python train.py --head_dim=64 --intermediate_size=1280 --qk_norm=false --attn_scale=0.125 --parallel_block=false --init_std_qkv=0.0264 --init_std_up=0.0264 --lr_mult_o=0.624 --decay_shape="linear" --dataset="wikipedia_en"
Each number is 500 + 50 x the weight over its row's rms, rounded and kept within 0 to 999. Layers, rows and columns count from 0. Numbers have three digits each. The size before them is the row's rms in percent of the matrix's.

# layer 2 attention value, 320x320, rms 0.101, rows 206-308, columns 160-199
095:447455549509574473454545553548585426570530494549459434566434607464463506405442477457401467520476525520569529525561530564
088:433565445584499601486521569418529556550508451595457631506507434435492511574427448434552524441421433542496500430455428475
088:495497478432392494550413575431559536412543480406428447490614571418480520544545464491502465469430536479540463457488552466
086:533455517513511399479530480555469507462484473507494583483510470484463583489539509532557580460424450469475522469552475416
093:472450503514473482537434524472439423463470531497462470479546496557543470443491580420438468561504498494350495484555535445
086:470502413492459546524524550450511535443587527488438545488576436544553419471537465545539433465558525482555515461464554491
091:584479535490465403506511516386466532469493418424488568462432524563462529506492471525462494587572558527493529598542481492
086:564476460465408458473622561433518517458474558617555456558499522499519510479478536429460497485501444529512411422506493601
088:548521531455479488585531455444502572539447554451583500513614554529420418574488558510530563568518524543540510570453435618
090:500585460483505544547559499480477571432484511559525375539515478487444495447514480488471418482496501659598555504422449489
088:459511488515485456537553501534470444557466480429556484565508466566503499478521479514465512562492588477489394512509403518
089:547405498564417480373580538557452538487480583475524431555465465516508423504475542448553541559502468471583518489440604489
091:492511399522513571483515451453574444456488467447439586461495567439438412432490600563505505574483455468439503431389540482
091:480505469530447512433489462529558487420508585540615607494527522519511432478452560379570440485435626585566514526434435478
087:492494473505471412419575528526555426522485514488529457566393430554478445563464501544511502447459560539489473489459564569
091:444449489450527432455504466564496652498447512493527510506477495551537547456496483416529528467451550555459487434577530508
092:505460535486477470499548458464515509489610460475509507549512426473537550447579526517446564537608595435517496549445523476
091:459550448505528384593431587511530556450478613557494523477426478476480534514510564535485479452511500484464510410462526530
089:464503514479439383528537538498480470564519488507474528546439511483475477432559576391431510486495446573525440408437421531
086:479468532511494450458465511514501574408564488489509493529481440497451472602563587566499510476473422515497370591471465478
095:439456508525512515493467560513609494547490548571468518583479520470536409515493504491408590453434392572524504485545502492
087:600592527431469337543607489443512439498465465528474485535572522436481492545419523446529474515504462479481565554494473453
086:565520560443403519521496514505533511491539459468542407482448369512566580516531435497515455496506459449460613471510489451
084:472529567416580493481529527545579482572609486503500486530571517475460499605519591476487497449551573443519438502542423482
097:533482504498424500566469429463490604485560465485512486491471453586595436494570491470437569554571483478510464502472530522
087:474557501518505449433448592610465480539443462451524557513409550502526459649486447389561550482455581505426502506517583508
093:631473551484472512569489431539490502551451396459540501417512460572548438498558368470459449499463586540424479519474570429
088:477502513418510531442575450390450499511512438475471583507497444561552485582561471498477497480497480503488485529584507515
090:491595517474479569547502442575492461409507568508497475470535465486475612447513547554518504556520517506549450497494453580
085:471454434454522498491410453537534552511486507552524462453477492467498517530494580514484470546460508491445548584489496479
093:539513556508460527444490464513534504536491495583438540449478453522457506530424559565437505601526526444508432480611484537
087:426498560458427483505465486533494564428475484443620471591618487473384541468456566494552526497565610537465505446412494509
094:490574499468511457471525553438611565451415466499515493521492547476457406490466496473529505500444502446457444516483551524
091:498544488451568492465515543434544542476511491613469503491524426608486518503445439501472471500559556538500515526539412495
092:443501501421568511457539613527534515569411456427493465456442499473555520500369428502430519595471529540508504568529384531
089:497501463555557460480440564400464526562529507498524495470532507502491559497478436515473575461480564452509580406435439454
086:505538530442488545447406487553558596428471584496542508487459531423490506490557507570506525520554461510513567546574416516
091:518535533536441479515444534576470565477508538550493464489449537514432418458518476527485491593484518576546533438485430513
090:474463532437550446537505339466547420460569499519401455470358451440585572487522524484506451480417490536441473549455473533
092:485493503450448528425433424481447459542523418493573482426483456464454420419472504503402467442515560550489495535509429502
088:502487533532529600532487424506550481499496470575500503508504439485444594497576439443575469533543479463463492455471455480
089:570550499466561458464494452406500473536453546542607460412465506430467548495523586519449418499503482582560581504544580505
089:466531349497535540483412479538504547481409420432492466526563502421439406487513545515517433530569449499506444536502484538
094:480423521566422590580428426465390559458471400423486521555556428501525581423570535481508454474578562534561504437521547518
092:501506402567592528412427455534534538510470522556440436569459474517521548560505575491483537470453460529473572453498569477
086:486568546599480475533463455498549494468487460464465542494572470483522476500535424458442635498496479546450423505527530504
088:449442479420524476511427399455516526481551441474461506502468525439448445404465611506502464557524498505524510476483485553
087:440534463481541586558487552464558504460523494452430583528500611542548515607511426401541436434484502457587480492540443560
089:510523439527521550432579473526510506473387544507549467537422444503485612443518531410520528483523446512498606426461509576
087:540506465412413424521610481557522528571419550453630478555477485483505474480520521530457536491458417498508570551524444462
094:529435340519497581480489502417588585470518534505515518511525478461568426530467599507534480499494427468533616543503576499
104:429520572555522478481510496474554504565524477402549473441527449536469457541523515445528461449573614435395454584599543539
097:500514534472447429460471542576518504405527558505419404475468421459495516522456555469535494525546525456463491475467442509
102:379469503490420518537476436488498507431542575532582492525538503510446499422508486478503472480450432541530513565471492433
102:399448524410552519482530438585550422424477506528520555510470405553544449518474483521532496466542520553551490606502459550
107:493543519482520545498481487464538469475492596491502567572545488441474506522494508529394575481470539545544405538467473507
097:540494590424429480494424476584526427502458593549507504583427532440519511529434405450544346460438490454494459496506493532
094:555441541427515481576517480465485519526411380444477553455548517548385537491553491499514527442530522509498560586500513641
095:496538494537503427483527536548630512554522437483432539527465582463467464523370540462544551488505495499505576494496539411
096:467428437542478509536514465488570467430489472549579473515544493433536499511522495458516498520450428436473520425535509552
091:496451448530495532533494549562539540440448522479541474446526538481579539464561527438474535514479444588521516475576456589
103:524508640460502552502528508446548568454492586599531453548572434497499600465448410428457472549489498521625458431554514528
092:585457478520371493427490569551405476438460486489508485519592539466574514596576506418467508535389621505484471487429489509
100:518448484484639506578501483456490419421465530569564435440553500562473444485516466532527568496552484514421566547586440523
101:443499440462450501447594404525440580544580478461590426481540412489461510460499565511490486506484467537507421520422326538
098:487519545542459508516452517510469491577509514471419577484481517516583467492504478496527479533444555425356493537474540537
102:460496492548504518436437463450516416517443518461475559477530522481479578473510569522520492573531521549513477544454474473
102:436419522528445582582336539493420520441580515524531567473569448532530542469422544430481539437449548569468431612416513541
096:575525503417578467441521505504514508515550517499413492504526547510522620544536518501375510480449450431507584559472442495
094:504511513464522487476449511375447531487488457442444545476456540450560544461445415496408531518449531484500652599529652471
100:522497507490461494468493533475474468475475363431485436565547543490488507498466512543434523615527564530412497415597599496
101:461543478488554491398597555483609467425438482471463533541515460561523533471555430450458469539464515513538580476527526508
102:479533465526454529482582504528536609459502428479467479518504497550484601405464548414526481590545467576483499516521529494
098:488531517469470499454523534480514483452450510554436438503540497452398545568441466513559471433431528440477516470487541548
093:560488479381459546474457462554479586463466396489522463466431402490446571526354481418460478471491457596431466493473506462
096:456512540400512454606494458442497490562479447507558477583382437476468625481522494501484484535523449465448519462427491395
110:466465432487484516511525494571523426522455485582462460524569505500487448475476518555524396519447550546594476505539544527
103:438461618519524447570429465487464494399463511449522524456619433551525595488479534492479571484543439531546542435468518491
111:477492458553445479436463539586543487462496594496554551529607456453446455481468528409492517416566512568460511519472557489
099:561391483532537387557460529523509522501442546550469552515448527465515524547450465593562520488483507510461494514464576493
101:544508520517564601598498462419490525509519492548444425543566433621543573553510488490520509451475509570561471460487541514
093:536441566459531500438502478517556550505482576525493403475452540546479624537598561495439559518531430502480522441387564448
093:476454523487443486510466490520517530362413580368557495492529474513405472395483489529522468500544516535538527542616515462
101:516485521459452487526588479558457495512471474486466529463569431492493370544394528509453564537512479527518481565517455520
099:613449481507529455564487507465492609465438524565523488483534462538420486476487508522524435466618468542485586544506550472
104:505482534598517506396597494436458559548495503530378499482480512612515512491471528541501496500534543565614517517551513454
098:581460496488555482519512466491502506581564489548488491537511569538469461534440543535545571424503522488524557458558505480
107:501419532401540559466480477427514478508460531439584463378532453529452539497538514501472540562505543534477463518469456422
100:461450598553486526478510575505498558547465508560573453504495456525429494499507531495421489460453453495392512503513561444
098:428500440451445509506601505474515550495462482409450516495507471544538520504460449529455570494495500439492464462446424511
103:542605529510500551429450498576582527510458514424492507412478497542582515502554500502503509477516457477448466461484508403
099:528547475512516486563622489542456502579491465478578448467471537542504450530464435477552465416400448508488483393502464573
102:354589563472549481517482485473522467420576475589468544532560506447547554611479535396491446444542484519514456494511540488
094:548429467459535454399459513511475511509496513556626468472518561519455542547423558528514547593461522558447559565527525484
099:430557452536514640450492450458492454508495510569511608431445492538449568484543478550479446435582502472503526492433485577
096:511483427540567494547571555603482609438427526497540505518577465402448613593556484536512467456545570513469541532478431442
099:542520468465467471556574438465470511635456501480544532440496458535533411517493500533448487451446521554430557582433547493
101:465509516482528570491482570487454487498425570543446400475594401497540447433489490444497468458484497530547508491471556465
102:524438511472494545549492567544475539484449432546470539588458446480502520450532483507475427467477515490468593497435570563
096:452482435446544463414433483496645507525477394439429518495502417479482438555465534512491481426568449537604471547565480522
104:478506529478445506571480577474427552544530542533429472412511495530536531488556398555505550488573459463556512484545549450
098:465536480453510500485480472441469471464391474487591465437511484422603502559499498576464507509466465476490459495512536492
102:490478456567590544394478535458439515511560501419510472477458409504510550457505556472565523462498425494490460565417505465
# layer 2 attention output (transposed), 320x320, rms 0.0562, rows 206-308, columns 160-199
098:437516546575494523479483541458471557510561472554495513535449459468519427416568553544379612514526460460579514452543531544
095:479443547535424578491471546498438521501440438499505609474445511545471477456548476424409521552375488542500453456461541453
098:470523459531395401557491498511549466480562475534547529562545504457557476505547478458512488430395537608568510384464508592
099:563413482513585455584451626453403443430530477541540507534461431536474566536545529523514491467477452508473512467446499552
098:524498485565471633495434509614533558467519496398438498518570532478519544665395399471495538595502459497500443550524494512
093:518457446473574379481562501535562559526483586469425507510488469493500410482590489475462506445568498458479359488466525478
098:574452479515422410471487527432570495444479420414536475539525526501479494557488484503506486509556572522414541452572587509
095:538491486465419567475492455481459479511442487456603390485535582529637505610533511495520595542427481545481488509544519439
096:476527513453416487484521510480433444518490475437583488485507422414533409447545497528487443519478519501442607571508545447
101:522477428493490564492568488456527541417489481548431453582496510518543512477520422495504529512483501585505506476522569480
101:436542462465490373483471572472458518569433499408507547459517477570570461448526554531503510576577485501459551473495484424
094:608507446418513519412391495435535456456491550492566486478448470473422570465487589496452491454615461387481454439561502478
100:513654559598558481497490452435574482485460430483485539550541556498456534478543498525377486584417446442497482507507634407
099:436582525527568582551469503456562483398481454513536560368485487508596481491382510550542467406406521499503445480449489554
090:483510553517383556497562490424481484523531551528493493556395476522522493431433473488504498546568553521507527441484547400
096:527512536429455533565500533521411502432456470400565498537445533480484595504489458569414464554458515490520549472490400511
103:513415486463557471480467530469450465537459464484548538523544502464399503406407538566535550614469546542412489478505514486
098:458513507474514569543604464455464526500431484569556504411430625552522556572530473532521425518438510479459517398491454478
100:549516543423504480465435512419592447584512425540425435463549439555435505523503533499519504529534452601482555513549459463
091:504505504554439539560502501551423466485495476522497458580502479462561470552537443574532398590502441577489469409531391534
105:454511477365343494452429481564583500523413444551513587589529522509415459464541530452416520574533523544585494517481475397
093:526546485506456456466511517410504573499503426506403435486557511502461513449467488454567496538570481479527564483522405467
094:388531486478517477494483521509564513592537489437544451573538428432513421505472501452497401486569467507515477472479439445
090:469543559439472515592465427323451548518475522556558601516476471455467548546604572519415536447527537499450434535506524494
104:454502435534448438497561502507502470470587465411506534591563545521432451562488476507516525487593459544494560417419544529
094:457603507429505451514446508547500466518499433473495617437451472482506427558480493469509416521418447494546563515468530403
099:441437534443509501580471440513495534505558459493532521454462435490554394533597438509534511503509502459510508472483496495
093:442560596520445514580507471560485447489437478528461543522635436614495477414540447500511473498521513430508525486499552456
096:536553550504539491463612494447518463450448561503496486487496518534452489512536555431547517445397528601471484413560413451
087:421595512471460478542603402540525494543445417501461497525449484543562528520527449538458539451426560447415534403435459526
099:466518513556487581518520503544513462542495576460444525468476413486572444524526436532470488509489610529437530437504561490
094:496521476387519450540481411595465527477514606519513521546498488451549567596548463468452493541482464504474574522523426467
100:496527562563476538490493487541431501533484528496387490396460476407556472478421358476519431526503493544462519438505531424
098:458499420473454473536446547551507548581487543600513456559486498511542526357529506476540531409522588457509448533444502443
097:454427517500485502466542413552476522557449552450498591434420495553532438479557497492508460536540556504503472553569436485
094:527487373563462382373473525577508547507500437487555602489424511544648426524459534503471548470524544531406504438471494463
091:571549558468500434513504495509564587454545506564554484523440500537454514554495502527533477519537450432507470519559449522
097:529493521493517517512409530557441467531551505522483465455504503445514496492553327509521408477446555466491615452519499475
094:485445493521622378520490521536561391567477474502504484536498538506453487468449532436596470479464480448456385469434471538
095:494458482530491440536436417485439384468476496513530436565457502485538420481568508512483446430487579534489493546531463492
098:525496470536574590482440477524631508531482510478530515524512459514476499472534535505505546453362523510471502453456450484
100:494474559531545480491620490443488382562486496440532456507444538540542502568465480595444494498490546503474594450566417575
099:511468428459442531564506498543492484424539390518478540509540505562535492479551535486466429473369485526498465424570518451
097:521437470551503541535482457514532482493502501501526501469506509398467517496388478429543486479595516483482495389538421536
100:445525498437601550511472594478526488499439480465549485469547500554458624578497513500440548483521493427530519480505418502
097:555519465524499491418518493545529497545479471470545534490463494448500514565517434450489559528502512485521557487450570495
093:474470519489493558513452450562525568468483496530507477475466470470431458374384464499460486526511481499410455330525602549
092:417450486548433463492540440446438526495499549509574513471448529595480455513489538468584495502533542455614421506527517435
091:443442404491557533492483515496438442463454471493522446509533432649455491477464606459503599457426475572490532409459450580
095:454435549442502508505473570486436552483419530511575505585526500517513486442580472488505509559547475528522476598435520459
096:515480578484534429512546456551436510525493462474461497527557537540399487516515504495537435495530518539430479419444474419
105:523452606462472484502437457541485578581525398454524527485512481420492487507523498536484484568520480525545474504567513529
091:481537515400461449482509513615496535405554507439459408460600581482502522558464428561509537483500547492605591535519487507
099:549590440497423385440478589477523477397458454445537520521483479448462495549520533484530467553428475560480575490535449478
106:489464499404466519545482493477463575443473517548513512505496491574468484440475447369539459404462541466547470424491588469
107:519488447412465478443483524461468514520537445477558544488414489426478473507482518415500460454417441534504579416551520420
100:595553430491521478508536527475468500463537543566443431576507494423451421616448462529478492593470517485509534395436562546
099:445448524497559474581542537496443498470495432539528484569444474536514441508563489538556440547560510486555506526474456442
095:545451578512489526510490496468578485557528509481546500529502549589503508623491602460531500485506493426437418438477538522
101:517568578499369563508513527518480487532478561487482586540527431508549529523539422511550447485471506565506555530437504455
092:443482463440533475525447522549477463432446492413562525501516494437392388448492525471520486497535501639505535485496492464
107:580490493489473452495433494471503497486477441491561534481426497463462406539431518469437575432574526573517575495476493480
091:427577553510466580491487422496511606494536579373509461471463444489605441480529559546558495517618482463477497548465523460
098:486448532460454580419492598529483519532492433516507548521485469473548621457486486545510549535513412514466587481517575438
094:523462561618505494537457520550501489438498499514476571515501448568567446520508475448444520519464492401628410565495499457
108:461513517546543471415469497556479532426486446370520393527554456509489471449514571552514472386626500466511473520549508573
107:595427436551482463466535499533592525567476547503505502435551492446561482459439450459487435473443577492447458429485459622
097:500502490430476419559509533491411517450444524480587473499558545527532560612490491538446505435443503534471550547479588490
096:530503531430533502489554517510479475554410468416536416589464562521575519499496436497521611573456560491441596447501502562
100:579473650537536567529555526501392412504554497509553485466452429462419479476535542557502508537487557411552525430411499519
099:508552489573529520528613502408469564464510487508443578478433508514530517451530509456433502423504504523576396475466541478
099:458513495518559521461610460460516416516587528502607425460494590507586483603538544467504569497564596506502549531481518478
103:550550483582470532403521466452466482491478476550482526451461445512611456468395518451438496511520557505549526555474505442
098:509432566396524530480450485526499520549473450561460480525552479571517472464535465467540440533468426466547536477494490444
097:449563495478424500545468491429485547473515402555562500579402539478453476473494535498492581450564525523589507403582477474
097:463445518533470559479485571435540577508582537537491475526399493446516494461483527483592441576418519568570423481461523467
107:481447498545569547576488470524503476476528420460476525450557473475508488427516523409473574528422529558524522496525503557
109:519488502490422450509550494488516503445519432515473469553447513475460521516491533475452467482462600489511526414573515486
110:450567560538512536534393518624455467434534521500452577544589538480431532554533396530523453479572480481509514571472559537
102:504427444485476429533486562517468477489488506498497482619555421500533484385442497497619503401523513537487603433623508493
107:569506560512488522546473496584487468531507483502467510435480406625685529517359505567574463525454515426508503539462488509
095:418468574471509532525484533436548522474526506485421481404556469454599518465490468555535521482507572493563545505454511465
097:517409459519468436494485454625525493570489436570482501523547536472586452574479500460475468570562514434597426517499581363
103:477543522499549452536406500477486515537433553455521513610571487586432541463533515405500559433471434480404505536447533483
100:520477473443482548467420467602535443479451547494502529505493421586512487428548483494414637510471428500488467485461507425
108:576512582534537518461519515467469531495560505538451507528447431429555451586522470500435561557560519510484554524541555596
101:573533491501472482522487480616506489513456432516445485524461495411435507427394496520480540496499548523503437446551497519
101:461417525400617534541610530523482526531475517567485589395417581455475427519600536579473456581510439438470477566512510503
101:498484464504537610519565509509444530424431480559447591520398524470517533581470515584457468587561537455484508526484524370
096:484683554558454534422415530423544494507557502570455479555452593530479489383452469494487493454489542498517520458491523388
104:510547509425407560525513511440523413391513506506527464544547427535453613464418489487514520538508467402449466523421488510
103:459524455494495499425494482534608527481508528418422596649479554435403494468536489474497484490538440492576508550467488522
099:499529492507533560494500502568437488481436479455464509447511404435492544546533544490451575592392557570478555471519478549
097:554416467505547515486566564434423420430414543508496507455541460440574480560498522549453534455561430497467562527486553537
101:553544563522536514602450468444596431561555498499449579571510530468459498508516522513507439523468429517492426572446496552
094:468465541568409442457549523523483497587450466450482527548509560505486381451550584601388480456436522579370490376477500501
099:399423449451426506550480394538428542530525484563438481491491590493389508514447460482632483413604474449454511581504591466
099:545566475407441508464579597491529521444533421588419485507567506629492442536514433611504479514497494600503613539506618513
104:472484448427425457444498594515582514596551351476501480484409508468476474448492606468520472484549553501488478515490506456
097:577538566495459451497520473429543617533536551539481523574447467468464445496479441499503593461557470540505572510511439448
107:592495566560446463472544455485571466435548471442486590497504438507573406512565505505517502506385505505472520524520471448
098:505587471498510480461518544423525473478531476503426492517482511571437527503581403576471472500409457560514536440459510539
100:558418498553484452481428463481476437442496494499499452503508588508539482573473478621539458459549574552594440460438413544
# layer 2 attention query, 320x320, rms 0.101, rows 256-319, columns 160-199
085:517463519474511458421502431501518488524533450505484489450479490485503519534597507568429522479470501493524598499545473472
092:486542446464475492494480522514507512447494497455482524632603533545610572397447513392487523581439487484510533368485490489
108:455445450473492482493525529549608547466535527540515511486480418480382496573600514599447468446485384433463579573471423513
087:472450450506660514541569502483497506455519418479510504474515453483472474558487539471468531543550512443429413489505522482
101:495526551656431472445513487488489484393426478462584490447491453516434562496532516456542481512516423557426437472522350446
089:480488555630362472451523510549621508511570459478477520476476479357576489567593587479488482494498592531506522469603538579
089:490462478443458532570424600562528475546509451537377426493569508418538434508449412477490530480498552527525539504536497509
103:536444462478535557514495516489555484594487542485510486565482464592507515463464471430511525470464487567581534513429536475
091:508530475509431472444562484523470445474516568522448399526554613406471443406460495405488471499563565542506438521545506526
097:566387435516537457545534472406522567430478469503491464530426545352484511499515488443497500447521479648517445456489478548
088:506528434458526388517468455432492449531545521476543402493427487550424474602531420357515516423619483441514529568521513603
095:526546569393446542563583429525453527474519472613516527487492511500467516544503452512579407559483461492416532555505561447
093:530474586565510467516487543469442489496570541541524441567404531547532468438408539508507518519492501509533435491608428524
089:554435443551515458538457543488605487492552531507509517510508481620561564522372570491472552389424518517507388452525416500
098:545510506495446599450562572415428465565479505477434481467469616411597423533472422569526483511489503469455467481489552499
095:487564454524498478549505465461530587528538452483511549502525391487458490499594390454531484435521488486550554456560518429
092:433440552646482534506482458503478453461485456484544540473486453539484483463390519475438523602570401469418487399452536418
098:554469558502467530474454500445433550494438531472573458552501551542513531457502537487576505490393449493510408613381465487
108:402464439555459443560463464579570504504445495502475538410511579561540523574478493378454525502536588559469429469517497580
104:495585477514590506510373547496598542489542474434598410517476494441509489474501499434534544494509659482586593522445512444
098:517503436445521501502445392527511544536617442445526528469499476442460441455445446569485541451583491573442461425488468554
099:561534473489445413496619566470592408503586512487575572460534530387389454516506439465469464489472439556427546471487569492
106:461479488503450446494465438484405407457512496447546487436501403524474499547437581482504540486557543524549486548586534504
100:480534493458542470503456440528485516467541526513601528566547486467450497484482461441494577567509593508534535368460579395
099:528475467562500490541481564525533524523532523475514541522552453419524405560533495507503556495508514496501505532494562517
100:495490509495573475440495517519455552468507504520467569539480495499644579463435463477500531442518483536554532481473453490
104:524442551359495433556510478431479489606541510618434442536532485561508479565540477555494519456535466470566454461576503410
091:499528622599593506564522473466547452602460518407408581366480491416502587491521492505474518583549529381603477551461464494
096:497457499540599492512550439425430494438566521447497558528413464513608444514441524389573553488431472427495510514515521484
103:449525403575521592441518520414497456549427470572525517495434528515486538430363511468499541560457501522453500483608481487
098:521563523531472412354533492508603654486527401528452494559439481602404551489599499500444527475563485460541436493421503484
100:487611505456578411548516567486458588432489444498564374450528388557559493534551539573538600468441542573552458579445526568
101:425461503461460566495474506484478386556477510604441573450403590584541409512530527571537492540478506518447499389533619507
093:545469592549468455529501513452537556517465435512574464479452451495498474585466473518585514469429466496461555450464441503
099:526584488478494515493522500471521532566557443463431564454494515603499466509502497479521418582456514456585445498438495521
095:559491496400478460528520534489514460552538484445482514540459582496531542492524492552510541467560596539594512504503460617
093:495498602469477473420478470483476486567555465536486511516479540471595449557589514547538440573559451564511422540603563393
098:507458506428541506437508431452466459542500541550587477516528448517443473469538545563561534472515492505462593417443580541
091:530457484585404561527394538439544541484421442538509375553535520454610558467497610476491569479447575533506524464531553449
105:509508427602554497405507506539441466530502476427488566606541557529452549472533556487444526547468423487503527398477499584
092:600525488490510521666480481424586485519466526473504477527555442565559514519444573335443419474460521518583505412465499551
096:460486506477407448502495522461420532562448511563502486494465503418479520423483512637468466572566515476432475503522448436
095:471465485489513490516492433523510471558516429548519466466475551417452517539465490433497506377560535439510639471478497591
092:496462496492465490527516492540480561517481501480466522464515504574578473412405566511609518551369509523575545529454440473
099:577483544485547482519505456393519529567590580448405507528451468484522565422449501455433471545543550519583478555568500549
090:595463433446479543532569557559519535480511505557608434470478390433553485517480524490609575487505575402512525390411489548
094:379446465580455558377499632553577528397446519479489576446531473529517557482483540540517406536519559488487564398475500508
101:608510469460584587498522408532463587521611578498521419589510436429533476423427423475537540470523520602548482529464499547
095:557521449551558482518520420388524501397451540485486473442469489434464439607507500491447457531505473572491487412516440462
091:532524491520517462485514420495412502527597523445538499479482503527459612493523495522559405488523496489471539447434616483
101:403514490524427468543463417518501504514484508469515446516482411535521605437544478484458468417552550486480469509476447545
093:577554564549479566524423538509495504452536455544540531488489562534513486455536509421428495494490457428511470467443481587
099:515507433472531534448418560482530439519520452559528442458477519525472511471520479526468500463463466495452472541574578564
099:478512438551459591490615482486438556485463502492500470465554521588552414518501433530527589475421473512464508492471531460
098:503496558542449434516515609450486512525545392512567496491503504351397510547498514581556541516563515506575531494408602522
102:496436454511617528549498568483528497416567498466555477573514484471461518551593440470543409516485513499539515418474394546
100:583488497528517470522527452517543477541506432426563475578479448606512502491503523474438456507400482499546509489615490545
097:489431523522535486495573514489541573541504560509501533462482416529492520517473473536523525451489482494527482560517461442
099:472444530439522473499455425451374501464544579442516459410475536404561494410495464533529559494548433431467475595491548573
098:458433449480559562457571503394591494512437513558555399474484560516509436612551537471520462543475445509480478518466440503
102:553475467599627527453511488416554427512529525439497547511570495519477463511512536531400576525556608470553427522514470550
104:436564452387427609425627443490448491511588542525423482506599408505466524439470454476555483531510515464593514546533561474
097:407507525478439528529484548546522509525497608462492474565499487557503550537559489505472507455562476430518540543484411434
102:510462497491480551448564527465500495499565498488515338473440418479564464513521518547474483437528569522423498495479442531
# layer 2 attention key, 320x320, rms 0.102, rows 256-319, columns 160-199
085:612486448583548616542611560428531487464521552497510540468499479573466509492537579538571491406476466506541464522505437494
092:450505479582487511518549535600546514547461459413499515404556577520487557397529505518467426567587516545534493530531480509
093:463419463505409531393447456421482485448559522495490505489539491479440440535561395509559530530544559509548586581565457457
097:535566448426514541568479520569443460488534583511440483503522499477516473523549528489401394471519424517548441561546551417
102:560488514463573485562459456427555448434379494482425462422424469495494472470473548429575493474476502498516553545548461531
098:436502571550514612438439515453458474540396464546497519453521490465498580444570488535529389465522472487544459541584513507
100:465559573430471510539546461451530489534465487443448478481473477497503501580465509396457502503608570493463493515524455550
094:498529479547528472500513592535463450515497545497469494423427477490412458572541584440535509561533457518542545562488474567
100:457474443484436412519402526499528460468587587576495543495495464569469416537549517505554449414539501569483493488569459627
098:524578486527463411555493478560503548450546531471520510556464450420524488589574350526435452524454491583435559486497496510
101:522509539542441551483552473482548516439530474491549507522417543497577510464563429573478612524477594473479491456492523581
095:401471455527554509461548421500389476470512538472529508521524501502543506559561531499565514432465471556519475514487511440
095:503589456434482548507556550349465448525557520581455557500515563550418491544566614445386521333423487479446455352512519474
099:434481465585469566424510423548414489518518567484579513538449533500539535506540518490481510526469513484516483526452493468
101:555465501485489516494583507498440577353541569505479507497458476464460455484438491498486615538494485496379565534534595551
097:479634424526522479513561444512505524513542482478459640371435541503483439508392498516512471538504492470489495534482517442
098:518463550542308532536524564524456483466573491524514429457447531555537468486517506458468482461479506565434500490456546394
099:446493506447568402584517568488538518612497555549463493453445351567438554476570542445453432440516541485470485527526546517
098:454440449577474592572593477491558511394515521454514497581479531512512535481439539491410484490496411459517512552487401464
102:460537525506496594505536586446433533582458617561544517497457577422533460500403541540508549531469532503521486487484437565
098:449423629499562475523557454489529521425543515522506536495528427435399452557477452556604487492521428463552627455508490433
100:401508508478482525483534481527436588453477460497434564455580523575582499508574545579565419480535579582518456477522483457
093:482411458443488446465486496479524461454568480476541439533478580456377473568508541603539490581511528486517500628521496494
098:486519464517482590531416492498560555555576429531520498523397563445517595514458527474518490527406487511530457502385466603
098:507450556482359477607473453538509499517548470445527569456538442487534534553522537460533511429550563457576589526409560509
094:538431484509412555509545516559532598524475475444458532501564493539514531516450478523575417414507497552544511537546593443
100:521520493488499507457466486572515471494626518566496516390506536520523450488416502547554521510440583489411517577519431480
092:452552459515566463481508524451461544482466492525531530528435601470489402511480434497494479508564524440534581588360471529
092:512543477503504538605585462465571458489542461476480528472456552523526404470448436526537549505462499536362420536485428516
095:486509463546538514505577478533513515488575448458459508483525448459599473475543443541455450486507574463531482494504494564
096:410403539528469513533475455535467409497398512519552453599344497474414505537611508502401515507507426500486471443424582512
099:494552452473409532416512487577402456503525429501493486446538491494477490521477513489443469491522469510432430626476473486
087:443443557530501555524560572488514584513501529475501440494456534498577565535487420477492493581444517513544549496407477487
103:503563503499442541444446504448496508480558535442472467457452489489538477496540491562489459538566452419479450553530567383
096:537452538559543490453468612548531499431447502434565481421448390493519531459489489515562559426363533428479603500466517443
092:526462499467472470424505513541536502553582504532511472559512523522389499433559493571542557562535416546504441480553562485
103:511495539543467416464482535555472460508573522464492473464433570569519420528511518512525492464536435548446533526516542462
093:561521534499400467552557478610620467547467472518533543530455477495527515514585557470437467428492486454388603496537572427
095:565579439486539538503496563463528467517449536510435511456551481433419497422514543453541551480518484433451540540468586515
110:511444562474536611514552498381469451518514471551501538516452486566432470423492601481493629456460596537516478464470424493
098:487528476466428423504470500394440500500507467493534569456496491516467460534505584560530415518477523508514479430514535494
099:517437479474472574555494583395507620539479506524485442571416511578593495502567427445578520472512510476475531450477512475
098:514406460503499462522414494523530501453552553558445508528448506432459501543536444443542506480563554500462502517481523455
104:518529478519577544474510461555530465447452581565415465477487561524549448396506421487594490576526563443427534538464520460
099:585489531463409525452476480530494543432504489523608516600413561485502484540416507436633572505382466477571498554480432499
095:565528516505563496470461455480444428452582525550544572465476558459512440496518458498456546584465492462481496528543448484
096:459559529409509434348532475485426509466418510509449521508484587632503481569507552470455521442436442483538473567496528485
094:470461484449504468487455471460536473472507592526524482552482553515473498581407430514487506538530482522556502591542451490
110:511449577523424485401515507528450443542553444607466444432494535468621567419504406518539471394446461608495586456504459512
088:575479571420482497551472564449483506452454462495534504384509536490527444572525507546559403497512541522513507434373453459
091:450504500404488424448517548468469486467445465509547484556508512619500520474529555450423485507482558535408474549450453464
100:622551441540556439490518583553547480467480574569472461458453537479381520460493480513444588521430472502513509477508546478
094:598428518519493502524465583472554484493487598546413484544525464533560506539447506406406481457455506441591442431393500475
098:499502505492397422473482516511397531499520575485433538387521493591538418456489542539509548520538599578623548523488492546
106:458474581548566529518494492431407513520502443427475460458505488407411598566429521604451551506501521479400489596491443508
097:559522548516541497489534573483472445547552572501591413488469506508497472522547586535379516478475428484464471555486389598
098:453516510500478453487472495494538629543472481510557529405478571491473587573492509487498505558557503503559455465436528523
092:512449548493486533611515464493462485586525434490556433453505493451499476475398577472544496533448488402430579471495453425
094:530521575439462475384477546410594426498574515493525493479526471422461439513503541513551601436467561460451542410557480495
096:521405506498542333491461517373565556485439521457523598468486450544562584510440522474539564538581527558443482443563457503
094:426413481408497515515484488555568494578502546504540449390426520514523455500458489546467538421493566476520451470565394538
094:455578521466526477531575567546521468493339483540461511551456484434493450499493499461550571542515519502499420511523552413
098:440488524506550514560526486522455498603532466435544435422503517509463496516571628553407491436505550445473436533449534552
095:531506433394507504453468471498553545547394403591462507554523593503520559543588497505526447616454491593465480519488573516